config.yaml
optimizer: "soap_variant"
seq_len: 256
steps: 2091
Each number is 200 + 20 x the weight over its row's rms, rounded and kept within 0 to 999. Layers, rows and columns count from 0. The size before them is the row's rms in percent of the matrix's.

# layer 2 attention value, 512x256, rms 0.154, rows 35-48, columns 0-255
107,219,204,205,148,223,170,200,227,208,187,177,209,185,186,227,196,194,235,187,196,185,176,205,194,243,164,247,218,208,203,193,155,195,202,205,197,231,201,204,209,192,184,195,204,191,206,199,215,184,204,199,183,163,206,184,225,191,199,188,178,173,222,164,181,204,172,180,211,212,180,202,209,182,212,239,215,215,210,216,201,220,169,216,201,209,177,192,201,212,209,185,216,213,215,163,214,233,205,225,182,204,198,151,191,235,241,194,181,171,213,202,229,216,194,215,172,238,225,205,192,187,195,231,227,196,222,201,233,185,183,201,218,184,240,198,199,216,207,245,218,228,192,232,214,205,158,227,206,222,200,161,187,203,216,223,254,155,185,200,191,229,188,211,187,197,212,187,191,178,223,201,204,223,203,173,215,249,181,195,199,239,190,177,197,184,218,168,199,193,190,210,229,213,191,172,211,213,221,223,189,201,218,191,176,196,186,198,237,215,196,183,224,206,227,202,201,204,238,217,207,207,220,192,208,201,177,202,205,206,189,235,203,238,234,187,215,183,196,200,199,214,203,193,179,171,190,217,208,223,182,195,185,169,190,172,232
094,181,222,191,197,183,201,196,231,197,219,218,165,210,182,168,193,165,193,176,197,209,235,217,189,218,200,196,192,178,248,192,209,208,197,186,177,200,211,187,176,192,189,176,226,251,230,194,187,210,211,170,192,212,172,233,190,224,178,139,220,224,237,231,205,201,214,204,227,186,182,259,217,213,181,225,204,204,191,187,192,189,237,160,209,212,197,203,225,196,210,194,209,195,167,194,183,143,186,229,133,176,197,188,194,170,233,187,206,219,217,213,185,172,216,186,226,175,166,186,220,184,157,203,219,183,205,212,162,175,216,202,184,206,204,202,243,205,211,221,195,157,196,200,175,233,203,194,221,191,188,168,193,240,202,208,178,227,197,200,211,172,212,195,208,188,203,194,206,248,180,199,206,208,237,196,183,196,211,202,184,199,190,182,207,203,216,242,225,194,203,223,234,201,195,194,164,193,185,205,206,189,193,216,187,220,210,201,179,190,183,208,189,198,207,181,181,172,163,204,206,197,221,221,217,207,214,190,219,193,220,197,192,184,187,186,221,198,180,184,185,169,186,182,205,200,201,199,208,183,220,205,199,231,186,182,214
100,190,207,232,191,165,221,198,179,203,226,179,193,185,222,236,175,209,220,168,179,196,171,210,190,205,198,194,189,226,216,209,205,180,233,170,210,204,220,221,180,200,179,187,210,200,187,176,203,182,172,216,210,192,182,199,196,179,191,182,231,194,206,164,243,185,199,203,206,225,187,195,199,203,208,173,200,205,196,189,215,234,167,233,181,193,243,196,187,181,199,213,217,193,207,186,190,189,216,182,215,197,215,191,194,220,191,178,182,186,178,193,195,207,206,211,202,176,172,204,174,211,185,225,229,206,232,234,207,209,216,201,250,193,202,198,188,222,180,194,213,236,193,196,202,213,138,208,196,203,192,216,209,187,230,192,195,193,190,220,194,215,197,210,185,195,221,190,162,184,200,185,211,195,163,201,188,202,191,156,200,209,229,216,211,156,180,188,234,148,160,208,212,209,197,215,200,174,213,202,197,214,214,188,239,201,271,208,247,203,208,177,231,181,210,227,228,223,174,192,209,228,206,214,174,193,203,171,206,211,186,195,197,194,253,196,212,206,197,200,207,201,228,155,167,228,222,242,211,157,200,214,169,225,202,207,199
095,182,204,195,255,222,210,218,203,208,195,215,209,199,186,224,230,214,194,210,199,209,235,194,225,210,204,201,178,214,207,224,178,178,217,182,178,185,189,176,204,248,193,190,179,220,185,170,222,198,200,223,203,188,182,183,237,227,192,182,192,167,213,190,209,179,210,164,163,229,200,198,195,213,204,172,173,196,191,176,203,245,245,194,205,199,190,175,188,227,183,207,212,211,237,242,187,194,183,199,233,212,215,227,176,218,216,216,235,176,174,184,172,210,193,207,177,214,172,250,182,186,191,159,191,184,201,186,202,191,187,186,194,232,191,212,195,199,220,226,162,189,194,234,181,197,187,207,222,211,162,163,182,187,164,185,210,230,200,194,211,183,212,199,215,181,189,208,211,205,160,240,186,249,188,184,201,219,197,186,203,223,218,222,189,207,206,165,211,228,192,212,234,227,218,205,208,206,164,221,201,202,206,197,180,185,184,208,228,173,196,205,219,243,211,199,218,188,194,193,210,179,185,196,193,190,205,165,177,183,213,215,177,190,201,208,181,203,181,160,226,224,199,220,208,207,166,200,181,241,243,199,203,223,197,184,176
096,212,193,200,221,239,200,213,207,216,187,239,210,197,202,186,205,173,185,198,217,180,203,210,218,185,232,185,235,169,228,200,188,200,201,151,213,187,165,252,232,166,173,159,176,203,177,197,234,216,180,241,194,147,174,208,189,190,188,222,168,203,183,205,212,180,203,194,203,186,224,187,211,236,215,222,210,225,188,206,207,192,209,198,181,180,178,211,192,202,156,182,192,184,211,184,205,235,232,233,232,177,189,198,197,189,206,194,216,208,199,182,189,221,168,181,205,214,176,198,223,192,185,209,205,235,181,179,185,219,196,200,193,194,169,198,204,185,185,166,181,165,225,214,173,237,180,192,188,191,209,190,216,216,187,207,178,174,188,176,196,191,218,186,215,231,182,192,196,202,210,197,190,198,213,162,218,201,182,216,215,195,203,218,193,173,191,222,182,192,213,119,173,194,202,203,215,179,228,236,209,188,249,173,211,195,171,211,210,205,178,212,158,212,189,231,193,183,225,157,191,181,195,184,212,191,175,200,205,198,223,200,225,220,185,186,185,207,211,189,196,183,166,186,210,189,184,231,212,184,213,178,195,208,210,177,207
090,215,175,247,203,182,203,191,168,190,224,190,202,209,205,215,200,172,183,211,191,201,195,197,210,215,228,168,181,186,202,179,186,218,186,255,224,216,207,213,198,202,231,166,189,219,207,222,187,176,206,182,176,205,224,215,201,223,220,230,215,186,198,189,220,196,205,226,175,215,184,199,194,214,199,214,211,198,170,218,162,242,232,202,199,218,228,215,239,191,171,209,164,200,203,193,197,220,197,190,200,171,212,186,172,184,183,167,184,218,191,193,182,179,222,231,200,172,207,238,199,191,203,190,212,200,189,234,184,194,186,220,219,213,244,183,178,209,190,223,224,208,204,210,171,183,210,215,191,207,235,190,203,203,195,223,196,170,212,186,176,215,188,172,213,167,198,193,236,186,204,192,170,187,191,205,226,187,206,212,218,183,206,185,207,214,213,180,195,172,221,186,215,225,199,180,192,181,180,196,202,243,216,225,209,175,221,180,202,175,207,178,221,218,211,242,188,223,216,225,224,244,195,188,194,148,185,217,177,186,223,184,232,186,197,166,204,231,174,209,185,195,173,163,170,178,220,197,200,161,216,216,207,248,230,172,235
095,205,198,196,207,173,198,196,187,234,204,244,206,181,252,217,195,227,191,203,218,192,199,193,136,184,210,211,236,191,214,160,224,194,191,199,189,224,184,231,205,220,224,184,184,228,198,201,195,217,208,191,237,211,245,189,207,226,207,228,213,220,218,193,204,207,204,205,208,219,213,191,150,172,206,224,190,197,193,212,205,196,222,200,182,198,198,231,199,154,207,226,206,150,192,219,201,202,229,194,194,187,232,160,187,213,204,161,186,197,193,191,177,223,187,180,207,232,214,224,219,168,203,198,185,223,183,212,161,221,179,175,197,201,216,202,175,173,230,165,216,190,229,225,201,181,222,217,179,184,201,219,194,212,225,192,193,192,204,192,193,206,224,207,184,198,182,197,172,218,194,185,226,225,189,199,184,232,239,182,193,169,217,168,198,169,195,216,243,197,211,207,188,196,212,182,213,178,213,210,199,194,180,210,171,175,215,186,186,221,212,167,218,170,230,221,150,211,212,217,187,170,180,174,203,181,214,165,204,187,229,182,195,224,224,208,210,165,232,184,212,191,196,218,172,233,194,186,211,222,203,207,188,189,206,186,227
094,222,152,204,196,193,204,206,237,207,211,221,224,197,236,182,198,190,186,170,214,188,182,209,184,209,177,219,179,211,191,194,223,220,185,171,184,179,178,208,169,187,163,254,191,193,210,190,192,177,149,176,179,213,181,187,222,205,184,223,157,221,234,181,202,178,234,173,190,187,180,213,217,209,209,202,168,224,210,187,197,200,205,202,204,182,184,208,179,203,202,177,210,224,183,231,214,204,168,220,179,188,205,225,174,209,206,198,180,201,184,160,199,217,233,148,231,211,179,175,192,223,210,184,205,181,212,209,185,187,210,198,183,229,197,178,177,183,198,196,216,161,189,226,216,213,202,204,197,230,208,196,193,198,174,189,198,178,189,165,196,194,209,170,204,183,224,197,204,216,175,195,212,161,200,194,232,188,227,201,211,167,192,190,226,145,185,192,172,194,234,216,207,213,195,175,226,195,197,209,199,178,198,219,203,184,175,182,163,197,174,220,152,201,199,215,209,170,218,207,191,171,223,199,226,238,206,179,214,223,190,194,194,211,179,201,231,169,193,200,181,211,185,219,159,187,210,202,158,188,213,213,229,168,197,212,231
103,226,191,182,217,171,167,177,210,200,185,181,233,189,227,210,214,197,207,177,177,189,212,216,212,205,222,209,202,212,226,235,185,187,180,183,224,179,206,208,215,218,186,218,253,181,214,240,193,239,175,202,205,223,200,200,186,179,189,206,158,206,181,201,184,164,222,209,189,206,236,197,202,162,176,169,191,230,177,191,212,201,205,173,188,199,186,189,197,170,206,233,199,236,167,166,243,196,199,197,192,211,175,202,208,191,210,203,201,178,232,216,179,186,211,162,188,166,191,180,208,214,179,204,238,200,187,194,204,197,222,174,206,193,257,193,238,177,222,231,205,236,187,207,205,198,176,197,208,162,201,196,192,178,224,222,244,231,211,200,232,200,212,206,193,216,204,191,203,201,182,220,201,175,209,206,208,184,224,206,174,201,225,173,234,222,179,173,202,195,190,191,217,197,191,185,174,200,187,183,224,253,174,194,203,196,232,198,215,196,189,185,214,198,213,202,226,207,205,220,242,195,218,207,183,187,194,197,204,213,209,210,197,187,203,165,190,185,190,158,169,217,184,189,198,239,204,234,198,220,182,217,194,141,201,171,225
093,203,179,195,191,178,184,225,186,161,206,216,202,153,207,202,234,203,174,189,179,185,220,222,191,215,197,202,229,183,186,223,182,246,189,194,210,174,236,199,160,206,182,207,207,235,199,202,231,177,197,191,188,197,181,218,189,192,193,216,163,209,200,185,234,176,199,218,223,198,220,225,175,175,197,197,180,201,215,236,208,199,205,188,185,168,166,187,222,216,203,192,220,192,258,214,221,181,192,192,199,200,172,187,177,200,179,188,155,208,189,212,201,170,203,210,173,195,193,241,231,203,197,206,167,213,207,218,196,221,196,188,204,240,184,161,199,181,210,191,192,176,236,185,189,199,213,186,179,201,227,212,241,206,159,226,178,175,226,223,201,227,217,199,197,217,221,245,184,208,230,213,196,182,253,205,211,218,216,211,211,205,235,221,201,207,202,188,214,198,201,186,238,198,220,190,203,215,215,160,192,223,207,208,203,201,236,230,213,201,196,186,209,209,187,229,197,197,226,187,185,208,231,240,209,169,217,204,195,220,163,206,247,159,205,198,181,191,169,200,192,199,174,186,176,220,185,180,219,193,196,183,230,182,211,222,198
099,255,170,199,171,205,222,195,195,191,177,201,216,196,192,182,225,191,200,189,248,210,191,168,188,191,175,205,177,202,173,220,186,201,197,215,215,208,181,236,195,183,202,227,247,199,199,189,191,199,177,159,214,236,186,198,186,194,186,183,225,230,233,231,214,197,213,201,191,201,185,184,217,223,174,199,221,199,191,206,189,196,193,232,211,182,214,216,208,188,207,182,206,210,212,207,196,191,185,177,199,195,239,178,204,221,214,203,221,228,221,215,223,204,192,212,205,156,191,178,194,196,207,202,204,188,211,219,226,197,206,202,182,193,190,183,192,213,181,215,163,175,178,226,197,161,201,164,199,197,177,154,202,222,193,220,179,195,217,226,167,226,189,197,187,179,186,182,220,219,217,211,198,175,188,204,200,224,219,206,214,224,179,216,217,163,170,185,164,214,222,223,211,200,185,182,183,204,199,233,216,180,227,228,157,175,184,174,169,217,168,211,185,219,187,208,208,168,197,174,217,144,213,207,224,196,160,218,172,203,207,210,161,246,156,218,218,216,234,214,210,227,214,196,189,245,182,209,193,224,172,211,206,219,182,208,210
106,222,236,199,181,206,221,211,216,191,182,175,203,194,238,197,211,219,188,199,217,211,194,216,179,160,214,225,212,185,219,209,208,179,191,203,190,208,247,201,256,174,210,198,220,195,203,199,202,201,224,217,192,199,203,200,225,210,198,189,217,207,200,204,160,200,200,172,190,241,202,226,188,202,207,207,203,198,223,226,186,213,208,242,176,227,224,210,192,180,198,214,246,202,206,209,144,200,203,215,183,204,158,206,190,204,225,204,193,189,183,183,238,194,205,182,201,222,225,202,207,210,220,213,196,192,205,190,185,204,248,183,185,185,187,192,178,174,198,178,210,221,196,150,195,223,216,170,246,217,196,156,191,196,187,204,200,198,203,174,184,182,202,196,192,181,197,194,194,192,204,221,206,213,225,214,187,211,244,235,183,207,220,184,192,192,213,205,221,186,226,177,166,208,199,273,196,177,205,214,230,181,192,203,191,171,199,183,219,225,238,199,253,199,183,239,205,156,227,214,216,202,200,240,152,225,222,190,212,181,165,173,186,193,202,198,215,178,182,189,191,200,157,191,183,210,181,188,187,177,205,180,189,221,203,188,198
104,215,191,210,199,195,195,207,214,214,207,144,199,176,220,220,197,197,198,193,179,208,213,208,188,251,218,217,238,230,235,187,202,177,168,176,160,174,206,183,192,203,204,208,214,255,239,182,228,215,225,233,174,217,201,208,188,213,193,237,168,183,177,198,212,169,198,193,199,216,182,228,199,199,195,160,186,205,214,190,221,212,171,203,203,174,213,182,188,189,216,201,186,219,204,157,218,218,234,197,196,196,219,190,228,222,206,179,193,215,217,186,201,227,210,197,166,244,185,196,203,213,161,234,195,194,211,251,206,213,220,168,198,198,222,204,206,184,174,199,181,214,192,164,195,202,221,219,227,205,225,190,190,195,214,230,218,158,207,215,188,207,231,207,161,210,198,240,172,216,214,184,196,185,167,217,222,194,205,195,162,166,227,173,203,196,178,198,236,189,217,219,203,178,202,200,205,203,201,189,214,202,205,170,188,222,212,219,186,206,215,174,198,224,186,198,193,187,196,190,207,201,220,181,189,158,204,224,165,232,207,178,193,176,222,205,176,206,157,203,175,190,209,185,205,165,225,225,174,179,195,184,225,230,192,209,191
093,218,171,189,169,214,219,209,219,212,190,164,207,226,199,181,202,215,175,177,198,186,201,181,193,189,194,216,184,222,161,177,242,209,207,163,233,217,169,224,194,180,187,181,194,214,208,215,173,203,192,198,185,178,193,229,185,198,197,194,176,222,163,192,188,212,191,224,178,231,217,215,195,198,259,170,198,210,198,211,194,196,214,208,200,187,210,188,183,170,208,160,183,199,189,176,222,205,215,196,195,187,198,222,221,210,187,169,209,209,225,229,206,196,202,168,229,198,220,246,182,237,230,213,226,201,230,215,196,204,191,181,205,210,222,205,213,237,202,199,195,206,190,220,237,187,180,206,190,183,206,212,206,199,213,208,203,204,239,207,200,190,204,177,217,208,215,197,203,200,226,225,207,159,217,205,238,185,218,191,207,216,242,183,173,171,158,179,201,186,182,237,227,210,190,204,218,225,196,193,175,198,180,215,209,230,167,221,197,238,213,204,238,185,168,200,246,201,277,162,205,207,168,201,211,220,173,211,195,173,193,170,184,197,221,203,216,190,208,196,201,168,175,222,209,205,189,203,185,196,187,175,170,182,207,228,198
# layer 2 attention output (transposed), 512x256, rms 0.137, rows 35-47, columns 0-255
107,220,231,214,221,184,194,240,201,206,187,190,163,215,203,177,199,222,217,238,223,224,204,185,226,197,208,219,203,195,217,159,161,201,205,243,237,185,181,198,197,207,220,184,172,196,207,229,235,177,199,202,216,185,209,184,205,180,212,177,195,183,193,200,226,256,217,188,209,202,216,180,184,233,211,228,205,197,177,196,190,168,201,176,184,226,191,202,179,180,187,199,160,210,181,187,203,213,192,206,247,196,202,260,201,209,204,186,199,193,198,203,139,218,186,247,194,203,217,213,196,177,208,209,205,163,199,191,210,203,189,236,234,182,211,187,200,174,204,215,164,234,221,203,194,161,258,179,169,205,181,195,219,202,230,209,200,167,186,188,219,199,212,221,195,184,209,189,217,186,247,174,185,208,207,214,223,223,168,172,215,232,178,171,225,202,184,224,198,204,216,212,175,190,215,174,210,193,183,218,180,161,212,206,174,239,195,186,206,211,183,201,204,200,182,166,201,214,192,221,203,184,218,176,179,157,199,199,195,203,194,220,213,231,202,196,201,174,196,211,199,185,184,177,215,222,222,213,200,183,187,197,199,189,194,178,199
096,181,190,208,197,213,187,199,209,225,173,213,230,223,242,198,195,207,212,211,196,246,202,202,195,217,180,201,207,214,150,194,245,203,210,219,178,215,197,200,229,183,202,196,182,199,204,196,227,169,188,244,221,198,190,211,188,211,220,226,192,172,203,164,180,156,183,199,203,191,232,209,205,223,191,163,184,231,230,177,191,177,152,193,211,204,200,192,203,182,199,252,184,166,199,198,218,194,197,226,215,243,203,209,181,205,195,204,180,212,198,211,189,213,200,233,200,181,222,217,165,191,198,214,227,197,226,239,195,193,210,193,219,208,230,210,209,231,175,207,173,191,189,195,155,206,194,179,199,185,209,172,172,188,175,223,217,177,187,184,202,201,205,191,195,215,204,158,207,176,229,211,188,192,191,207,191,189,226,190,213,189,204,236,173,198,177,196,182,211,198,201,192,186,191,227,197,176,213,220,212,220,215,182,201,206,199,186,226,161,184,229,183,247,207,213,168,177,232,164,177,164,194,201,218,184,183,197,173,216,220,205,201,196,200,148,192,232,198,207,157,198,190,217,174,164,214,207,250,213,183,174,181,179,202,214,178
104,210,219,186,244,192,200,173,180,202,186,179,174,179,225,198,220,218,177,251,223,199,193,162,198,193,221,176,204,208,188,173,205,215,203,218,197,173,219,221,231,230,184,194,202,173,208,244,184,208,183,195,197,204,202,227,202,222,215,182,230,206,216,153,192,229,209,218,189,182,212,206,188,223,223,251,232,212,201,186,193,168,215,208,195,258,208,202,204,205,193,167,195,198,191,230,175,183,195,195,260,204,205,177,210,208,216,179,199,218,218,199,202,192,201,175,198,177,167,207,208,211,223,233,188,212,187,213,193,182,220,218,210,197,203,235,176,209,192,181,194,226,196,183,221,224,215,193,241,214,196,210,161,205,192,204,218,179,200,193,204,195,218,203,217,166,177,191,211,209,195,218,198,235,200,194,185,198,200,189,213,196,167,173,201,192,207,218,194,184,188,209,152,210,235,209,239,202,217,188,223,220,206,200,183,198,230,197,201,185,229,205,221,175,182,187,209,205,228,221,181,206,144,210,180,216,200,204,175,200,204,240,154,223,136,202,173,201,215,211,225,170,157,191,177,204,214,209,223,187,216,207,206,176,216,186,199
101,210,150,181,206,183,205,200,232,186,193,191,177,196,206,194,220,171,219,178,236,197,175,182,186,224,234,203,151,211,197,175,206,202,193,197,206,225,195,219,177,191,239,229,182,196,233,193,211,187,229,189,228,202,203,182,193,248,231,209,197,221,197,174,168,210,204,210,207,205,212,195,203,207,190,164,213,196,214,171,170,189,196,163,203,173,239,226,217,168,221,171,183,232,180,182,213,252,189,184,220,187,225,173,214,201,206,175,202,166,261,219,207,222,215,176,208,174,184,178,180,172,223,186,203,204,176,193,177,187,211,199,184,178,207,200,174,193,197,196,201,219,214,190,212,163,241,219,196,204,202,217,195,185,197,184,213,207,204,221,174,202,216,218,231,201,182,174,215,231,215,219,217,181,195,213,189,181,188,193,232,214,216,188,215,220,197,201,184,175,192,209,174,208,208,175,178,193,218,212,224,216,199,222,196,203,188,200,238,164,199,180,208,190,200,211,198,209,208,191,169,205,181,188,152,191,228,217,211,216,210,144,186,179,142,219,231,185,192,197,180,201,206,216,227,229,176,176,183,203,187,211,182,216,186,204,186
096,193,176,203,211,188,194,205,199,182,168,201,198,212,185,206,217,189,180,160,164,192,237,178,194,204,183,203,203,175,197,205,177,203,221,174,215,210,248,219,204,164,187,215,220,234,170,180,225,190,221,179,173,171,202,203,235,195,197,217,195,174,178,212,233,207,252,214,226,193,176,219,175,200,191,197,219,217,237,231,142,208,175,171,188,187,189,195,177,198,220,206,209,197,183,201,210,210,207,223,178,208,185,196,206,196,225,220,175,212,216,194,202,160,183,193,191,193,239,154,210,186,222,205,182,161,196,222,238,226,174,232,205,202,200,173,197,154,202,208,211,194,205,195,213,177,168,236,175,201,247,181,207,210,190,198,200,197,229,178,176,169,193,189,218,205,215,202,176,197,163,212,196,199,190,154,205,196,177,217,194,211,208,207,178,203,232,190,231,219,160,204,222,182,224,178,228,195,224,194,201,217,224,219,183,214,211,189,184,209,220,165,195,194,205,187,209,175,203,225,191,168,203,234,167,188,187,228,191,223,193,211,227,209,206,194,193,196,216,178,174,178,221,182,176,181,202,204,214,199,171,204,176,196,165,222,181
092,217,200,174,195,215,220,196,182,220,207,186,175,236,173,191,200,218,163,198,190,219,215,205,205,179,176,213,195,234,224,201,211,192,219,213,229,235,179,199,179,202,185,235,215,200,211,205,192,200,185,231,195,241,241,220,193,209,200,164,188,210,210,237,205,186,191,172,172,195,200,243,180,190,236,213,222,159,180,154,206,172,161,220,207,206,175,231,242,202,198,207,212,159,223,218,185,226,206,229,205,215,226,197,197,201,172,210,210,197,174,207,203,197,191,226,198,209,200,182,188,191,230,206,227,201,211,190,200,199,174,219,183,227,197,204,165,196,180,193,163,220,187,204,225,203,225,168,219,196,173,194,225,217,205,214,207,159,239,183,212,218,175,186,220,200,183,231,201,223,212,219,182,211,189,180,205,193,186,184,209,178,206,237,208,210,201,206,218,249,210,214,195,207,210,220,173,196,201,206,192,197,230,191,202,206,220,226,172,154,189,190,209,200,211,142,164,180,211,182,210,178,167,237,203,200,204,188,193,214,201,192,172,205,213,219,182,198,230,157,203,187,193,209,224,225,178,187,182,165,197,209,164,193,177,212,180
097,197,161,221,232,170,208,173,188,181,209,196,185,172,165,221,230,217,210,197,189,200,187,172,228,188,217,187,204,211,224,228,177,177,209,225,207,191,193,182,218,187,197,200,189,190,186,194,208,232,237,184,207,186,199,172,233,148,217,203,208,210,200,213,229,201,144,210,198,196,187,180,212,196,184,205,197,195,179,201,186,209,187,217,254,178,173,191,195,230,180,169,221,192,236,176,176,210,195,223,194,193,179,241,217,253,214,181,205,225,229,198,217,202,184,177,203,197,202,201,235,201,231,174,197,159,220,191,177,199,200,198,185,220,216,213,200,212,177,230,174,203,203,224,208,209,230,211,206,158,237,159,199,164,185,202,207,217,219,195,184,208,170,176,196,180,210,193,194,149,241,178,183,219,185,187,203,175,198,190,210,180,199,209,184,224,201,185,235,205,174,224,180,180,194,199,206,170,223,217,175,175,223,220,196,203,208,246,211,196,236,225,225,204,182,179,181,198,177,245,218,219,207,199,215,203,213,202,183,174,202,191,185,233,213,199,200,199,187,207,205,190,202,216,194,214,204,242,190,203,202,180,195,208,231,226,177
102,189,230,214,219,196,219,178,148,168,219,184,239,198,193,247,180,197,198,212,198,227,185,216,183,219,208,228,187,186,192,227,202,212,196,200,208,186,250,202,206,171,195,194,205,209,236,208,230,193,190,217,184,195,210,217,203,224,216,204,174,208,226,211,189,216,193,204,214,185,198,222,217,168,206,166,180,177,207,216,173,183,204,172,175,176,212,165,218,172,182,234,156,226,222,199,188,175,196,211,239,173,204,205,187,204,219,160,177,222,193,241,200,201,208,217,215,199,206,208,225,189,195,194,209,203,185,192,187,206,230,209,201,159,211,203,160,223,195,201,204,164,203,225,179,165,192,192,205,201,217,215,213,233,227,214,200,201,211,239,168,177,175,194,195,208,189,204,179,246,229,182,189,200,186,209,203,196,199,194,203,217,189,213,152,220,149,189,172,166,190,171,186,215,175,224,213,177,176,208,186,205,203,200,180,177,201,199,192,206,221,167,229,199,227,205,170,200,219,204,215,175,237,202,185,217,223,217,200,233,186,232,233,213,214,210,186,218,223,201,188,173,204,197,215,170,162,228,207,197,190,213,193,190,235,167,208
102,194,213,205,204,187,218,196,214,199,197,203,189,195,213,170,175,180,229,242,202,206,176,195,170,190,182,165,201,144,218,175,191,211,223,190,190,167,172,189,174,207,208,232,221,201,226,195,200,187,182,202,203,220,191,165,192,209,199,217,202,195,206,209,206,228,224,202,181,163,209,194,208,175,207,231,197,205,198,173,230,203,189,187,211,245,190,205,211,193,225,187,191,184,205,228,229,204,164,201,218,218,225,150,209,190,192,188,170,193,206,210,170,198,209,232,193,211,189,219,227,228,234,171,181,193,192,191,180,161,192,213,242,204,241,209,213,217,203,197,140,183,213,249,211,191,181,198,180,221,195,232,190,231,170,198,193,223,208,207,197,193,226,187,196,157,237,155,193,189,202,230,209,171,183,224,223,206,202,228,226,157,187,216,190,205,204,216,198,209,227,196,202,186,189,188,209,202,227,219,211,195,222,201,186,210,164,182,219,243,203,182,222,200,193,208,195,193,204,231,209,211,194,188,240,249,170,192,208,235,233,217,199,210,201,180,197,207,209,190,225,213,203,209,203,207,171,201,207,200,185,185,170,206,244,187,176
102,179,195,234,216,222,207,192,202,179,218,182,204,219,171,163,159,219,201,195,197,203,223,193,208,194,207,220,200,214,206,229,179,186,201,192,181,214,232,191,204,223,195,236,175,200,213,206,203,185,201,186,240,215,231,216,200,202,218,219,221,190,222,202,203,228,189,230,220,172,187,229,189,166,195,207,192,176,194,225,202,164,213,169,183,186,237,230,183,180,209,221,180,255,203,207,171,176,200,196,197,183,234,206,201,192,196,175,191,193,218,197,203,190,201,175,221,229,163,189,190,188,202,195,200,178,204,212,203,214,194,193,207,214,173,228,217,208,230,162,185,221,164,206,204,203,171,223,234,220,171,188,186,164,197,206,201,238,200,188,229,196,193,177,208,133,180,173,163,205,204,224,189,205,183,200,252,158,220,184,227,225,238,233,176,187,205,232,231,178,222,191,219,223,190,213,204,211,201,203,209,176,199,166,188,202,185,193,186,214,208,218,260,185,190,197,178,204,224,202,221,176,203,196,197,202,218,186,169,191,218,185,220,222,214,183,195,223,241,227,195,222,201,212,195,223,178,221,198,216,207,204,222,220,188,194,192
102,164,178,162,193,194,225,230,180,187,204,196,199,220,220,185,166,201,214,205,205,177,193,204,181,219,202,181,193,210,222,223,193,203,203,216,227,229,207,197,197,192,206,178,163,184,186,209,216,210,219,237,192,233,220,211,209,214,205,182,194,206,192,220,133,159,189,217,203,202,199,187,187,231,215,206,164,186,206,200,234,208,190,203,218,223,225,220,225,235,188,210,214,169,209,227,181,176,227,231,217,193,183,239,159,185,253,187,172,186,228,190,182,156,222,206,186,172,191,205,196,206,203,212,241,194,197,192,230,179,181,199,159,203,202,232,160,178,207,200,211,191,183,199,194,195,203,205,174,201,221,245,209,181,232,249,190,201,196,216,201,186,220,156,196,224,218,231,220,185,199,201,186,212,187,213,204,207,219,213,211,229,163,201,205,180,184,210,220,182,228,180,181,184,190,218,205,193,185,200,202,201,202,183,171,201,190,188,200,197,210,183,187,193,211,190,208,245,180,183,199,227,194,163,192,198,164,224,199,181,208,205,208,216,203,198,217,182,197,190,155,187,203,173,228,177,163,181,173,195,183,182,199,168,237,200,219
105,177,218,209,175,183,201,235,195,186,210,188,181,180,209,199,187,231,243,166,217,184,213,238,226,249,234,175,197,216,195,228,183,261,205,239,197,188,198,230,203,210,180,191,187,213,194,185,188,194,183,199,195,219,236,186,213,192,200,184,210,192,195,206,201,239,217,211,207,170,193,226,187,231,177,190,165,205,199,216,164,206,215,180,174,202,201,190,180,196,202,205,196,210,227,234,198,215,219,190,210,184,217,210,210,195,204,252,203,212,178,237,206,231,189,175,189,193,186,230,180,188,190,179,179,215,194,167,203,190,225,226,194,211,193,192,221,191,204,208,172,205,207,178,240,173,199,182,182,158,171,167,182,179,206,210,209,186,221,212,192,181,226,209,166,255,216,201,193,194,211,211,171,194,226,226,207,199,191,192,209,175,205,208,224,199,200,147,195,223,189,204,188,209,206,191,205,180,191,205,184,229,175,214,212,188,199,187,208,199,174,177,216,181,185,235,199,203,205,197,183,202,181,186,212,200,225,191,225,196,212,197,208,207,255,171,187,220,199,249,221,160,158,204,166,223,208,192,165,202,189,215,220,184,211,238,194
098,169,193,226,220,211,188,183,195,228,175,214,191,210,239,195,179,235,211,211,234,233,231,240,221,176,196,190,177,208,193,227,144,208,251,218,175,171,219,191,220,185,170,207,183,165,220,213,208,180,181,194,220,185,184,210,161,214,254,195,186,200,193,197,208,210,175,212,202,218,199,201,224,184,191,209,192,209,215,209,219,221,226,206,217,247,228,178,161,220,206,199,214,202,179,207,214,177,200,214,213,199,209,222,171,209,180,213,217,206,195,199,201,186,164,202,163,215,210,197,193,225,171,204,210,192,204,171,217,207,176,189,234,170,219,177,225,200,181,188,190,186,232,199,205,205,224,179,196,205,202,196,239,232,192,185,203,194,224,181,206,226,193,222,210,159,208,174,231,218,188,176,165,223,182,176,180,155,205,189,199,167,229,206,206,207,184,193,181,203,201,194,232,178,189,209,201,206,185,209,228,232,184,223,203,207,210,189,182,235,176,185,210,198,192,183,171,212,193,212,198,197,178,233,152,184,193,189,205,216,230,244,198,192,204,166,165,180,214,201,159,183,198,204,210,193,214,187,217,207,214,214,208,224,188,219,201